Weights of a small transformer language model: rotary positions, 3648 steps.
Each number is 500 + 25 x the weight over its row's rms, rounded and kept within 0 to 999. Layers, rows and columns count from 0. Numbers have three digits each. The size before them is the row's rms in percent of the matrix's.

# layer 8 MLP gate, 1728x640, rms 0.163, rows 1422-1458, columns 128-255
106:498496484494476499486561463527575500514526513485489487512547503469513504490522513531489512467492548533515543503536524468531482514483471427502525534511481479505495480483470491520457493455480512483519545505519480501481508495547495462496486465489513474521509483503539506524512491450493495491536498495540487460522471493447456466486474541488495483509485507523457503499463500481497510501504
095:538514541543525505492498478507552519484480549501507492534537495465512508525510504439529513560563475504562506542542488507529525465493502495526510501484512520520501547488518451511531514502529536558485511490461507500501475484531515483508510465480530483537502528506543517530517477524492502445497543529504501511502496517532471521542535483466490500496521505466525536507447499492475512515544
100:515485486531588534519467448481495477532490491530526485496495556499498513500530530483524501471537505501524500500490492537511497496463499474491549507486466529498510468479451534502462487534517518522496508540499510504487469495515464492500470488508511462500518520556494521494535516526513488475500472462486482510553522489466463514468505510434501496492492519489509500497494522497517514457508
098:532528489513513496444517430519480536469509508452540503500494534476486487495526471527497522551540472500485499515454522524493487460520471526494522502514524530531513546503464452474506512484501504483473477509467478462480552499506504501503498494508481511525484480536528477472465501531476477529472504502479499515456525529467508543509526522469515508467477457475490506485550492536464516488467
099:455542511483536472512499523497477538523451520479440495523497484524513500509449503462523518483461508505472507468489474469563477500519473528482475516483542536486539508488511551500474482503510510526472527465538505547562523487486537453518498511451479484493496499501466555520471493508487501484506491495526486461512477494477449513535519533538492476496488528487488520508526500493529463494492
101:506467519487539487559561490499450471462498497484516524497461519488523512471491496472516534481520494516497476486491512507529478513496515477459486453538553491444493530481493523494499484521498554440507496459499510460506500447503512519496488498480532530540513484484502494537507500473534492450519470521447486491479457509486482521489468544494543499481500485495490456491569457530488504521504
097:501487468522531533466525487444487520526503486484484489535497547537504497466468521509480495510501491491520462453483511534499526525503539526540503546495484461466491502499488515525520478486477478488472495494503537482549457498513484482517518507511461537495489493495488518479509451524504485473466487496492491469470471510495517476463506479524501473482511507511501507510505491492503507560468
095:504506481489505550520480480524461486464479457480495488514500515501494492450477482492516511494582477493497520502505522460544499516482494504505479526479512512502504512513499473438509477467519491461515508523500521517480501484530530510490492542501499481507516456457539496571450519491485464472454465498472499531509518461467475521471484521531529555529488525495527489462485512530543509515522
093:511518451506475515474487475522475496516493479517527475533480475472515483498514476540539497501464486533438489523494495532436526499552508476497498507500508539520476471495549531486509526459483448542516489533535536528518477512464507499474496469498486494491493532472465508504517489514503557476523460476481485530514484524499477467516483535512496481482520520484486444503506520538486499504510
099:523451477537497504484530518491494485514481502531499486511528509495514527480498467511506514487525502514516518502515515534491511479479552523478492507532545510451515515437552516497495516511478475460484518550503532475503486496546496481518481504470472504504520427473475465491502529503503526494544514477489464558505434505476514478464508498472524466508508527508482532525525516505575500512525
103:479496519489457504527491475476510471475549443514454519531525463487512515525529488483517536457501500492468509506536526493483571507480459507462508461507493491502482458521525497509493482468480484468494490466520495516476516500498525474475534525512510519546496496525517519477464530518477497439514463469534545519529504541477479493482464483479459519469476479493490500507497510529472513505497
100:475491490523457519475534506494518520523491519496541490478492519499495507500550465459486510468492483440534497542465510489485515493495539515519498465497526500506470471502491500456478482480473467483476531512487528512490510522507501501547485482525467546548492531484539469524515473505505487503519472499486516484477474482563494482505544495482532439503491507510523504499464483524506468488509
103:550511558495523515511538467492508491525510502504535490487517466539522529502495488495469489520480486484505552491515492506494512512537515522501508492516574446471502511528542519499464502530484488498465497522464503488502532481502473514480471532516543503522561542501503510480464486503513500450534469491541538486495515495516486501482458496505526499504489483494454589481501517527494483500493
100:450469535517527498540536498503450497468499443488504500486505500558482506496494518464515551478514477492524515519488501534483483501521507492491481494476501518500544504493469537456508515481497519449459491534473532478506528447498500511486488500529477501491553501516464466527467520508467502506509522521485553497474499517486511486469477520526509533519486507516495482543503531531524555513448
095:501525524489431503513488478476470490514494514518460463489474520522498491488515472553528550504487482497509534509521499469506507479486499580430514507500502506427541475438500459476512507480545496505497527513461507507509516466518521500479502510481494451517498504499512519483458509510505501510501503526490469482485449482509528443565447521482503481505477521510513520530509504490478520526501
099:516495507501420517495506462525493500515450525537470509516524485487467498476486538493465510437550505481482495515491473507489487477493513446496544525507480513510521531474498516482515520500472502480493512469488526530477509459532476531538523484511449489478482493472506498506494455526486450513493504489528530498487490494538463483486497484485502481492516491492480524464558479527488520515461
097:505451482491499521527454521480486512531523497490529479518527495464481517492496506513516471473497472489515481528491503520499474464498530499517492462512527512501490511440449464535478491498525502499496505547571476477493496447488557499502491535492509470518508487455522512515530527496538475496488449526494507532506493486492497477465536528540491492489530465475528489492470490486514492481477
099:547501524463475480505526512510489458460522474449487523476508473498527551485506512508502459539469503498478491478433505491494510508517467509521521488462509524508541527480493497498511484501551482481487494463476492485530484495509443467488490539472479537538496545458478515497514468522489505482528508485540505438495507551488483482486512489480467497492520497552492497476492487508512462520503
101:521521472487487479510504516463520495498455456452506535489525521520502514481474492467508520500516541480480510496488556495466521508517521486459470521455529498496491497495518554500510525446442504492513514518468527498448478464500465449506497567544497510509496518502493514529517480520511530481511446515519472493505500495493515557477519498472486512489501520511490449503483469539487516509477
095:485501542498521515469509501513493559484521475517480510474536509524489521482516489517480582552528508484504479493497524498501539506509484485553485519528506572524451505497516484492474457495480513545504503456531526487507484464465505515507540500514525499438474504545515510505491520501491476448505492526515529473503483500503476487496514512503484508488501524475445477459528459460502524496513
101:489509501504542550502526498476478510497439527468501475482485485489477471519493488505535533475464488510491540531516516458531496480447485566450529489533532522505506531534483493504529502519455526542529486512491504514499507566537514479539510528477483510505491507529491524529521508451494501492481480482483539542537475539466525497543518509502505512476508511498474524553489514499489531463487
101:531522484508496530499479529462518465491500470426489504486499507518474484564523495461488499483502513485499508446513458461516464489463508490468496538547488478590494468515539462533519481463505483475530491428505522545491452482509470519493483479492506522501528463533533536477477510520486487504517507490506510509520547532495479497514499498529500515485432511484462502517511546492478485453496
098:519518536513471520536487461521471515519471553492492526474482531479505536485478525476515501516516491479524471543509449471516470496496545526516503540551487505502503519462488496476508492513518484476547493503542496524490544511474462528505510500502516497487488501501535469495524471523471466498535507486472451493529545545488506472488514551474488503497532526500528444477516499528533471546476
100:533475495525513457496527525479503492514479520513456489455483532503488486507484525468537453503507516511559502527522523500500539483506545490509510487502440493539499531543479487526464479507474484520482476488516490526487497500468509540448476535503481460520512512504518470455521518502460478500488513458514483486487499481493485514477509477501530505508508477431492563475498474522482538499472
099:478553481517499512518530495499507523470565490479523511498467499488569457537479508497469468480496499513558503491473519463508480505502512510435498531503490475521516460502517493480425537394484525500492466517501524506474511501520485431488492431493468510502523492503507510532524523497491479486490477523504465512482487465515466489467550493501483475480486485505486526524581472529515471455489
097:497495504508511537522487514487478504500504527493421492495483522480477486495465490508520520487481503511522506524482508478493495451506472545508480465522458499507493497456526510514477515501528497517498518538494501533502515455498479501533455510520506544503532502504521509501485484474415501501512466488487499492484479507502505515497509473434478481502469464479474498550531496495460513489479
101:488528509468514493479461500517508467481512510471487520509433540509521533537501532483520524440527502505495507503531475490536507498542476519477513512537501539500495501486529509511507538494537478496490483496521526524474458515477504501485455496489516488529502470554511518507494510493559479500487505501505493510498516486503470476520531510476505552491522483510544470493491483480498460482503
101:491472459476504499521514506459478510462488523469427473451520507508476528479475511468544518486469496515516505516517494484475496532505482508483497541509484491521478485501482518476463472526470493473460487515504539508532531473497461498499472519488510516501531507495533479493503468473517515461476499478535477476524540435518467454510548506487489488532524503533516487515520506515514520497547
092:519470498510445464515504479504487442504477493497549466523523511501485524509468502489505494494465476504518495477538496512491471504522476465488494472511466476489502472535506458490500537494525480512504489526529471495524497537554455505506526504489490515524476493508523516492476457501540512506546527454501509466508515554515527487477498491531486517482528468529521518483468511501510568511549
104:518561498526509546495481477484524508527514491475510516501503517538507502505510490508447497496504474489485485498522533490456477486538514497519519490493537486479524526485509502499524504518470511463518495505559490523487445479475490518476538464512489514495515451510513499491510494439516480552480562479507492531478516502513550501538469495522502461479490519432499486457504528515473520543477
100:513497516516488472505484439476463464538485482510427555501495531518485529503484491550499525519509455483512521500548515486495479482454502471490490513510501485473520475513499519485529492540505437555485498484518481495491519499467545584484512542526485539522545510475511477525502500498479502522502505473522529497577509495478520475491517534557512495499497502477472462502482478477450449529514
099:526491478471506521504524502506488534521492510484486501517510526442484481555527518499502513501527471466536500504514456506454507464501560478516471500496481474488500465493506504526519501522507533492569516484517468507500505472477475519516506489514492525478484485488478540523505506505448567527500503503550478489492521471494469541412497515498514483483488514497491505533520465512489487515515
096:505520518537525554535497501481466532526463526450528482524518512511480501535493507485516513512517488467480535474496511484511486466512518521491443483535502507514455479491482480533491514522505516483502476536508488491473551538499496517552477508488564535498472489514497548518547456500495464502501507470492510447501520498486470511514520498508492492493460489513506497508542525499507511476497
104:483518509528488499488493507483458506477531516500499472471537496495468487457496458516478518495501477513495515504505495461517509536485468524494498503473479494511484533443466492493508504536492476482520503505505498484500490501519495490488470504500552509525486461462489488573534486486500525499469516496496465481444505519496488474466491531464466473481542512527457524531502518533485455472495
105:516534544480556486467547504508447519499501511490487515525528532541486493514495540523515514484492526479454492506528475448544490480508536524500484472530510501507474529496513505474500542476489501496528491521525531511499502497507520495486491489471541472487431521512533534521539493483485553481479527519496509502510517501477474513486510490518517539495517476465450475509482544446483483504500
105:505472456486514466527531481509490490490491510504510523515526534502510529499521461470455492478543484488518502556533496528472470443517483483538490533491512515485500473468561477457480524504457517497470456491536459537508478493508475540500486500528505478512529442508514448474500475499472520495545470564525475493471540506487514467509514480515485503534528490493523507508494510541485490526501
097:542513466538489480489512555483465481492474476500515512509502498471506503526465514511505488487538516521462540508481518450528496506499501519491475556494463502472505523543540495506512484486510495528449534507507491495518510508526465494505486488505513575502464491482515492545540487501478506451493506504520473516509543534511488460498490493531489510450532562547460467481502532494477526521486
# layer 8 MLP up, 1728x640, rms 0.175, rows 1422-1457, columns 128-255
105:500519469494523478526420497469441526542509504473508506508519514508474524525490454476457498532507466485516483543475447474443490492462503560511495569472519523506535592487521478466486496504505506502491499480493585495504512490508472529507526502503474501512506461498518458496510481465515476514528474533474498499471481513581493486510530472522469477511483505512452502523501501484489505519504
093:498538509471487473519480509476510499553484504536504473498515537497483514498529434521523494516498495505501517522446509507492520461530475501506469500517496492502473455486522535526545501536508454551497532494503520520508521571522492470488486463489532472458510484526484460514543522503520500526499507429500523484474526498472530482530501500510514520515476437462469486526404518485528477500466
103:509476463459502496487548495548499528497514503481473546547519496502443504504523488500476495495502491455518476548478511519518477518534477465495447470542538511468487504526491507516515465496475505521490492550506534484469485481512508447559519482498480492465509453539473490474520498521491531527478515542485507475498502482544490470531510525471531523522498476486514443452473494509490504472471
098:519538492510486488496453472467468494506488516472495529503483470505515510564533428491544505504554474494470493494485483546477477472505470492498510512513520555491483507511477480499496486524535484473506472467507483576483520504489498521517481510520543516531484513531531480504500513537540471478512539503499476528525505480504530510521490504485478488472482473482446486447535523458516457509486
097:460490536519502475474514490476498540522499535495498490518499517495465491473515493523491500513538472476524500528547486497494490489516500508483510505483495533529517487523496525505509529491498478493520502501450476505468498455472500507469546512523476518509527512487499517522492538496493466470503479487489506511499572502497526555485507469483507485523526518520472483541547539504477535518513
103:474520451507507503523513496479516517534497531500536490513470516502504546484555501520491543486522512515443477473480462425525497495526485517572475485490510512473525503492468484520479501514507440499529482530508510477483521506472487490547497522443502487480468505509506489516500535490477487476499499501466533469540500510515488445495513509515491522469506508484498500495511499482515498524498
097:485507525525482529527486495525512487504512506497538463525478516523502509545478508527495530459527504505500477499491486523529527459533524492501527462454489482473552476534517497528514458459479511467491507478493521518445508531547459499470533542510485522494516482476499486524501493494505513487474457543527542495482498509519542504471512524448498480526497473443504461485486501492535487486467
095:488496503480524516552524529480491501499544497503536521491488487553492506514466512539505489532488515468488506500507454496505499447469446469517506507488506518524460495507531495520492468503482556498471499546496494513498528486483506545487506486453518528475442503494496455523514498491549498528497487495473505515510493478511483535482501468455480520476516512524495480508420499459536534499471
094:482525486515537507457516512493543502454509509522487485473541521573519516522523502452501512505493492486561544531502507516516515499452490500495497485480515477476476457535507462486451491505539485502499505484484531517517490456488527505484513572523522486521502498509465511491470426502482483530478560531489481570495502501480514479515499468521510476528503485527486469501532492475506514495519
105:546526485474476495508449499499485541508481470472524529546466479508505500481481498496496518515523536526480489479531493506555507510462530508532484507469485505551511521509478515467511496505501527517538500533541508499524502516532507542478522480528504549508496526500464546510465448527473516493550479522530466501480491501515516478533506506511492503533515544502499508494503500463527497474525
104:473497499529509492533527488487510548517499474495500525568437519470513482468498513524491494465475466490501489478524491490488485532514448491486479523474498531485507503467478489490496515522453517512492508520500503479542477508493544493511488490483476529502516521494512505499498511459482493468433512516466493509507543516453500546485473480476516520522526506507508438513494537517507513497492
099:496536460491469499517514494523506501484453473524509530528477426461504467513474501510523479479415529501486509504548507459513522529499531474477503500508519460461499516481493508539490534480511495481469492514494516451499488483531492503468518472503525506526538476499483496516495507485482502484483552512514539510482466440486538458479489507495495450519523542509519514506530469522498501513475
105:509493528508505450529474485530518520469486507531501545454538498475471494495498460522500491480508456535509497514511549549497485467505496492519476491487470542502459508531486525468522491454480492540505502506481500513506528522499505525487505508475511485523492517489527521494459497534507508476523468507490479495503536504542524487490526510494538523503464465467502482456515472491533474468477
100:486483518504539451489540499476485495467499500531479527515481515532489465520477545451505482501501513522518496507539483512472468532449482491474497506502484463517487547502443501543495526526455497479482557517483498499492445493480527511499502508507537491478503492528476494520520496493522528506448493531501508486483467496493492523504522473502491495484474506516474484509487464482513530485450
097:517509496456474525525509514473540478496503495493513497510523482554476515543511477467523495508513522454496499493486522454504494519514496498499490502494500498483497567503558496520469450486544512490471471490509461534498504539476481499481520525557501508509492464500540463488523512515491513501536506504480513553477483487542469513516476508492448498538502507489448556491507502512504504501497
100:508491508462540510474523540456506488479524487453535500463480478495467528529485485491507479531496486528508465504541516507509500507516490508473440518503519545519482503468513481521491493462466504516477498461531448498505517519482532475514497530485503521519511506501485493498518551492480494497492476540461485454477461498470547515487511479496506483498419521514518497503478534497487507500571
097:482492510525493483546486469501508508547521474510491507504498505506464476525521558543522484491481498482502503525486466523497470500510519503523486497567503525509469566498502516525446438503487474504480513498502527511497529524474514504534482523471497461488493521495478504474494515519501473485482503483524519510516475491524525517529503510493478466517495481450476471508520511480508505512475
096:546514488479463538475500505532489484525469494487499536479496508479488499518494507488516508480446475509510442490488524493470497513516554495530525480459483493483486534433535514485493485482498456510565523426505546492524493497471487526491511492473512523555497570442527533450482475470484529451498509466523518436528467512427478545500518519505492512483504462500509488462516478519460515486495
102:488495487495481476520544511463489503469443485472497472494463479497464525452481486510512498507513523477497475495524491456487443550532523528573492507500501481510482530483477483535494500534519477512484552465492489532480521491501488513475524542483484487494514515487458493502521483465474513524529463512501514535510472502503508487509510506461464518526521498478478489504523484542515495489446
101:525504519532485522516493479482524480525496493464464507492488485499513500507502450513546514507513519513575527494524531484493478486550495512475512491448519487457537461465495487489489503450477517453486499526522486510502493538490536497490494508477465507528508498526475502505491496489506509464502480566481491452507503497483503484539488501512510502519566473489479525473517492505519521560521
100:493508500524500503506496502511460519519511507531479509467434482501478526499495437534516483515516446490487462507488444498495453528493463488558500459488498473520483516561549486520457485508481502413482522497505494503528532506482505463449489557508526504492504509490510494486494518503504528537512475507485504485490485512555484474497526511549490524466495462516543469506534529471506501459509
102:523514525521480490527518459521498443526488471497512496500498542507489476461516505509501506501584467534490462482481520526490498502487517500473503513493502531460517494501510442488480549508497499514520479509537526520540484495522493490496553523477484531509526525523526502556505471517502474513523495496551499521500505489487463532490472545467482510522506503505553546497504505485465499514473
094:509519551441501500458537519499539498481530459469512498490498476500475506520529493469503513506491514477522506528500477488475540514531483503541478524454544491459536506466540497518496446497508495477509484512473488450476532511499464501549493523503512520516514550517507522474495514468513484491511500425466539563531515508511484503490487490484502466516493531454524477472509470450505460526500
100:558530523487488497470558550481507507461522487498534525493514542498503508471504458500518530519518516520480506468530534498496518475480493524522443527488490519479514455508477497523495485511502533547422535502467444495467495516495478502522492486500475491506481460479529516490532487509519481498477497514506466504491498466498488529493466529467499479532449520462512485501451512504490477478492
097:471510495520495503496560501504534503549496483536523513519467457512454492491465522492511498475504479507467521520498509482480474497511442517513461522451499487490447512493491466531511493528495456517488515447533515496531533510452510502473507512518518522465539468542486514552479491472489470503477501479494504473478481497479473477522489504471493498470502477513549551524517532497500506482485
097:500523480476435544518532493464512481498497491496481501516507499504508472505499463493524512472514519460527511495490510502486524492492512498521501513505462513491494507563482487526485510530478488468517511512485520514520490496503528470446520474560468505499499500501536537490509536469478511497518528471514540475511520490527515526511513522498508527518514545499517539520514512515507558482479
099:501540497479519487505525501510547452472528506485461497518486531481477532486506551459508508486509511507509502518505475542500514494489499544504513485474512528522491450468505524524533470498505534483482474498548511495470486490503538508488517490493477514541477512562487542513515530487559484455467530496505492511466499497507541515546489499490453519450512511517483514466498501519497524552505
097:482500528503494497481501506481476497489474527456490468460474508465521481473492502468486533509472496529506504515502497483474527551484473483551477499501484507489516461477436460505476450457519504537528505542499477484472466476480509520480477482501487507533498502483524550511508501491527496504457495441480497458506516497503505472499492512500527501459481486536532466541457549506472512482514
095:506526504438497478476467481486509502474536493534492502542474510509470496487480559496488546489531472519498501461520474488493478532468524496475515507472521504488538523512483489437496528507514491528536492492526518493512526462555516517518513510487492560506511509542460494465512543479497476503488480491514495502472504513524514468471475491453486492472494519525508554483510525519464485485484
100:493505485457479550512513533485448527499503526468499504470508558464511512536481508534491509512488512522517530515541467483502485511476457550490476462485477500477483478485537535521439542517543495522486480525474475506537493521520475534479479504463515479540565504516484490456529523507488502504521464453489536495509504489476509473533484502546524474527477492509442504489486492472500514495431
098:472518532552524503513522470444478522510512515488502521521456468463493532497501539490538557555528493500468495501496517487501529468448541503542538487498473496474517487498477454509505483483480464546503545496525457498486503529515538516495502532479523466507497461500519485478494485496534489472495484477536510500537535481482526517497504483524501466532492508438485515524461532483467527508524
096:529533527506506496515504518555531531530501498525518519499513486484483497491524468513486507494494493507524469542529506494528491523489509532493467500491470480515493491517545515543509504497524501516485500414480497484520487488499509531486487474502463483478548475499508474487450496505496504503462490509451515490494470487532519500514482516518490458491529528464498520508456451450510486480473
095:488540514556492524532482489512505531512508533490490532491474480515462497515495477501495519519469480517440480507505448472510517522480501479495501554528482496465500506489501498526495489478478552485492530482513521491535525475477510511538461470493512478490464477522516515516499550529483483528501519468485495515535551506475482533483505507521483451494518442455487493482518467507535486545489
105:491506490514480454535499546489475509492506482515509512491511506523495527517517449528495459489512509514517477478485487524527486455510474471506515543512449456524492459506519498479480499493554451508516477533518537494531487501540481489518506499512516476452523502506500524539522483500496524460473546462494510518546522502485490518470502500492507489469535514496490520457489497503493491512474
100:556535523479460489458485493504527495511518547516504515513517454465529487465516506471505512482482461520493455513486521499507487526511451476512514458512507496546483454512488506493537490470507505492466515455477467488516536562502549544513494515509490468509475490510483485512486472466508508492484556469496489494496488498489542496506515496447547498468545465517509513495490454530533514529528
101:522491491459492495487547532540503479510509521548484544531470546488489471503481475501468476530514541474457486511488489496497520445538489493509498486477520447517482497484536506494537495494506502504473442547480512482509493487488482525522520480454531520471522536537505471464473498534500537448532514544489481528503507543512495518475484508476449512565562505473513465511472509533519525536481
# layer 8 MLP down (transposed), 1728x640, rms 1.49, rows 1422-1457, columns 128-255
100:483522504539476467507529533495444453481502471510516515516491508545533508502462489502523473506565515508485510510503476479451484483494476531499498504510500479490522520517505526500486512530539510494489515461485506502507497483509492490446499560486480442497533507513487479520548501502474503470438561503502504537487523483548516498471495470493519475461466492501489464504509511464512474493525
095:519491552560487467531516528530500491525502535477522493508529495521488519504511556538481472522557500498511526516504497500511500514532523542539480502464519531481485466501508523494509465503475488511476492489434471512503504494555520498508509488495536497559477517508538509495491497537476469515495475481535454462475528492516495509535506484486476512494477493573502499546498532477559498504516
103:466468496504482479463515471500510485546494515449484502486496518509489511519571509484534517518528449517508477566463477496494502504470531460484474494487490450475536528516526537509442500490505499461498535543493468519468488506483519520503471501502493502491475451497487509465512482536492462556515511542508514460512550491497517505514471500509496500532484490490572505459494496490478518484539
102:538487550536508540501529474513473498444488479522520509489518523459474525487463478516526484478538456501507483496515501486511517486523490544489550489497510494516487523500453493524554452499520537512558494508489482514486442509494507497491476468481477490490517492485513544482504484549513515512514532482530525457511472480483530522531486466486525518452502493497516513515502450551505514532492
093:480498458511528511507506491468505494498507536524479471494483525535453529475530492481525471485601536519477439468506556498507527510498523512526456491486453526509485504518501470531547498511490525500489502473545526517546488491507501483495526518573520471523487476482504465512459486481461462534468493460529488468498524538505508514481464464515489523537539496497510476490462486521480481483504
099:538496511524476509516541521546503486502491501495501482494520495464498522502538545509496508496491512515465500479502464500496518505498485516533502522484491501471468445526483476520562484462496520513515467495515533465522482483485532513482486508551532510491463514435517498502493533514521497505464473524492486437475512526522467456436526495531514488518484484484560529474533488435490467476500
092:522516518492536496456514512484486499490508501502557503491483480462523496470492521497480495515475535486534484521502501473485466512465494503550473504491521456459472508505521462466477435464416493549478528498485538511516498513490511426477531512523444478478534515503475455479488543527469523472527515507508512498478503487510494526482504537491509499503464500458490539490507512479539487539498
099:478484465491500557461478508509490498515538522477479469491555480491487483549500499473520510476498492527477503487531522519491497528540489475466460510542518512525499489472537482482486494491511531475490518495521530494508467480523487498513460502531499493486538507498507487433482539542505476496515514488499542514505499478445503486503492519515462522456477496521475510464488498485473486526523
098:502509517498526481491544508535533446484506523494470511508510534517469536536506509494512471493526494486501518537481493501478516525500567538481529539509490490527506492450466502484489506491494498458516456534496508491534477489511510510476500514513502486508521538493454463545468523514529532526489452515457485493520499522526468474490499532498477493507495473501505516472507440506499487511482
104:471489491531468482492500535523486522512516477503546455520481479539500498492487515506510489520487511509498517504495465540498514510505494471536455502454530498510532468485481507500484490466513516481496469441520474515500502510518483486520521482483515507537533524495469506475473502494497524503524535522477505565500512504513488477485553536512506559494489456545507473486480535535510497491503
102:505486467468522465490505478511520544522494507491491472520483476481490458519538483491520475535486472527546437465460525511476442456477540534494474482529461520517523576526526493527532501489509477480492507511501521562494440513467510492487571496516467521482531523519524496504512497506496478533494526495527499484536504496525510493453513468497536491515532519534539515509536473542471526500530
099:502501475455529510485508494493483504533500492499495486495476502455504484491508546506488537511513527510486490485496503511535482529490488535523513517522472489513471507547523453557535512448561522535498494510485486482504484524491480488506458530484516485517438497514494466509524495518482502559507519493500485482505518554515540519474500507479479496509487465510531492506528482492494506465494
103:517471509497550498488519467503466486484468504450500505512472484533480460459487470505521483508495491502534474495488500489518485522508489541543469501532492517494475498488524506526485471496472470529535487460497498517513510539478557497513504467512466521539496468500469540533478453497524510543499515521462494489469523466492522527510490502488508557517483490528489460491526534529476534508497
102:483480539520514463472527483505527487492520521472539459465487498490530526444520538491544516501476473565503484529500569527473517506511488532494481482510500509497513501497538494556474472475505515514519507493486513450477525461470539473497520539520467548533522477495512517540509520488497530500501486470522495530503532569523513513506514493457449489530500498485510480491461512531486521493511
098:487506529519512498492495494461488513475484562473497505488499454526546472505464492538493452460487492499532520521469518491490497498497470510523504504494502505484503493535515514503491520491542478501477523570495475493474480536513494510522555467501503512494469503479462508490519492485486513543506473494543494460468514506461512463495517538505500522512531482460502511483489492506474516479467
098:508494527491464483527505487519470516513490536487473485478487494505522513480467540537501506496540518491488481488484483527549542547474507504469540563488497490515533485431455520497514482519553530484506522484518516553495466498493500448472490521489554482473508467503519518480495505511540486487468496472506483485499491502488505508453502450544491533520501525488486510538520462474461510459533
098:445545516501498497519537450512462545498514515523456531538507506558497466526515469515497528512444466493515519459486533459463509543479510520510488540481504478506476485489454511515450459487485489506532534517519513476484496524443530505501473495495474478491518497535468546548498520500510478503482495508503517492520500518503552502540496478479487461487504511510522510487538505504510530480487
100:537506487497512494517498489488522502514477471476526488515459498506500508524499484499481543498485522494517514479524493521439493490510484475481479497509496466517492472486501494464516458489476496491505490484558450523556479519486515493524513493481535447505506524446492523546523510513496513505507522491504453499527461493452524476461464494503495460531466487507471501493503519521481512517469
100:476465461519512514486501465528475490494492469484495551471550533478529498447578505485531473518502488515505505498508473451534505493507475502545518507483545571532515491511536508525531493517522504525475439475469475510485498483503517476508484528464518495485556492518498539504548474512501522533527474455531500497571491508496476482451507505510465533514545484492494504474489479505517446464510
101:508453544514504455495480517490484486479467467486466516504476506506484496486453480471444497527461523519514423504488509481495446525530497488507488499471494548511473514509494495542512513495488476476464497475484503456462494473562488522535476527484473527527492513518524474502488495498505506522455514494540490511457480450485455501539461535494459497539498497553540480522514516543472506511463
099:521513529469483560513528501496503517529510468512494474512502508503508512460491501549527542512488515456492537542502507486530523549504523485513499531534490525504509504463487513473498515479528493502494515479523459502478541478455540488478473483520490467455476517491504498527496567501473504519503510494570474534501512492480429458487545512479506470504520497508502507512532579529516520485481
103:494508523505495464494492499508519463492474506520466512509521508519480494509418489510522528511506490516505491506497518491524520473488535527455459481493458528469480520473466435475472505487541506495500485489478482456470475477513440491524510518488481505532448499520492517520502470512493479501457501538538522491533497479497536531497529477465464523519518509495513464538599510504465549472488
099:535494509476542501498527524490537549493466499452488468485509507505521469504489507483546504511453494445468521492466491510524496481488498495512497500510506501452473491509485500485531452484523532479495512501528493487501524501494542501520519459469486500494505516501470525528482484474456476499480533459485497509503529520478480543528490532518499459519474534504507554507499476541456473460516
100:513524475493480488504509482519510469483489501495513514510460540533484517500490463500494507500556451544520516492500548505485490497547478466513495513498523530482486466496482528481498527553528488498493486527502433543521500525511530480507481459530539479515515499477476521497508476497484503507498507518464503497519496466476493519529476497527496528465480492530504511493524487475487542473508
098:538448504504476511466517523477510503500509510488488511573459492473475473496486480474528533470468508495487526478492518552489488520514471558500478506482521517505545565524530478507516488448501546500529495454496481500541465489546522496514433507459542511485510501497506474493522463526533488520485548498482488495491504488533487539514525539503515485519463519492538523483524498487499515472457
098:464462465452494494500498536549494511552526475464500505504488502490498445508492477495509530529514517531478514456495531504486465474504528525513494491511509463529498531444484515516492509475476536462504467506474525518516527467550515531518505536519513535501516518447530470506520517522500493513489525484547518449476487505479471487529487527502482553513482515467508520531497478492475497479533
099:454497490507519508479506485492478508510496501523534507490474505533481486513511535454523544523499499495493498530553450524480456498449490519547526537528509495535548486476489521518506515500495528467499467497492515512496513476484513479467496489473492502510440486460550489529502508513506502476495461500488516494480524477506513565495451516479526511489530526530470470490519500457454545495491
102:490423501461534535512469504521491521511500495535511530510532510526512449453486501518469503498463455477511511467480523451511548512525508509483497484519498471497466492521486505553486484545525491493494523465549533457522518468506494496509507488512485512478485496511478495549512514499464498502521478512503506470540506501532512486463465498488495530462514453494498478525523489503482525477472
097:500495502461491491490449498484505502479495502549482542471462525516513528526543556487483458536495473537483469481538500491511491501461487528489520479514493513537496490507561511536521527485481506501523533525534498496484531498465528484527503438491506487468543575474511566522508440539483497509477439546489481515488472498535518511516475530528531486495479484531481530524491513509524500466528
098:508531490523510507486480532494558511508526509446457508529477495472485466477513488508464468477473500505516547481483499446501463501541482505545489505499505464525513453515479512432489478550469501482477519481542490495511577497473471513516495491508509506503491544483470506538492500473432513499497483500526484469505510470544508468521512498537476465498503482506527502465527535503498552515500
099:540509513508509474479525501503492515471508490485499518452482414510480571497546518500515498476508528530528509511480468481496492516485459482483529526532475527466497485477534505488538502503475529503494537494458465556474495497514516488482466483507497484521493498541477541495497471474488520452477487525516480480472493481521432477514523494588521523566466542493516511492480554486536520478464
100:496478476498524532492544523497528532494531519493525516442497514504537488472480478512504475534477566542500510500497487524508504545514546472500524512462456474531483497480547518507482417485522502528487501448535478486444517515524522497481514501525543490511535491553460464477478451474506483481516482481478505448523478474485499477508499508519526476551531493500491468455498474473520494525483
094:490484474481509525478514435486482532506509496501502506538550462534510496542553467487487475480516484478460483462511506505518514520447502472456520463539496484540524536549485454521527513517517475506497520457509524489531509476519465515521525501499499534474507494517536498524515482528472519487513521487478518549521494507491486518506493529482465494455520467504542521481480475503499478497498
098:507523486538476517579514498537491530486472457510469540533501522467543525497482483506469471466488503490503519512487495516521498465481523480445497466483497517490490486503497470498517530521518478539509501529492523522502525485533568493465536495477496495508497483533501529499461489514468465507469492499513508514491533517483452503475503497487503479491516519488468533475523465505503523514502
099:553533480492563505504532514505546561497485488456515518476479494511518497495464533535508497528495486505498516470510494534535486530501511476483489493474528529444480488502536461495562481448483531490496527433514486517492508498548508502533517473488489504504498504499507468490480480505532459524543493512500505524532516466501509490489496482506508540487483499491510497543482532477553485493525
104:509510516514529509538513462531487480513507513497491461479473483454466480565526475501480496506531491476550476489513481480471511533496505500491528521494530522509502480533539495505476481482572482532482525498480488502469515499487503528499509484530499493493502507494483477542510509482516493462491510503494496505513509488487507465524494463509531473436449507520509547567494533520520524475532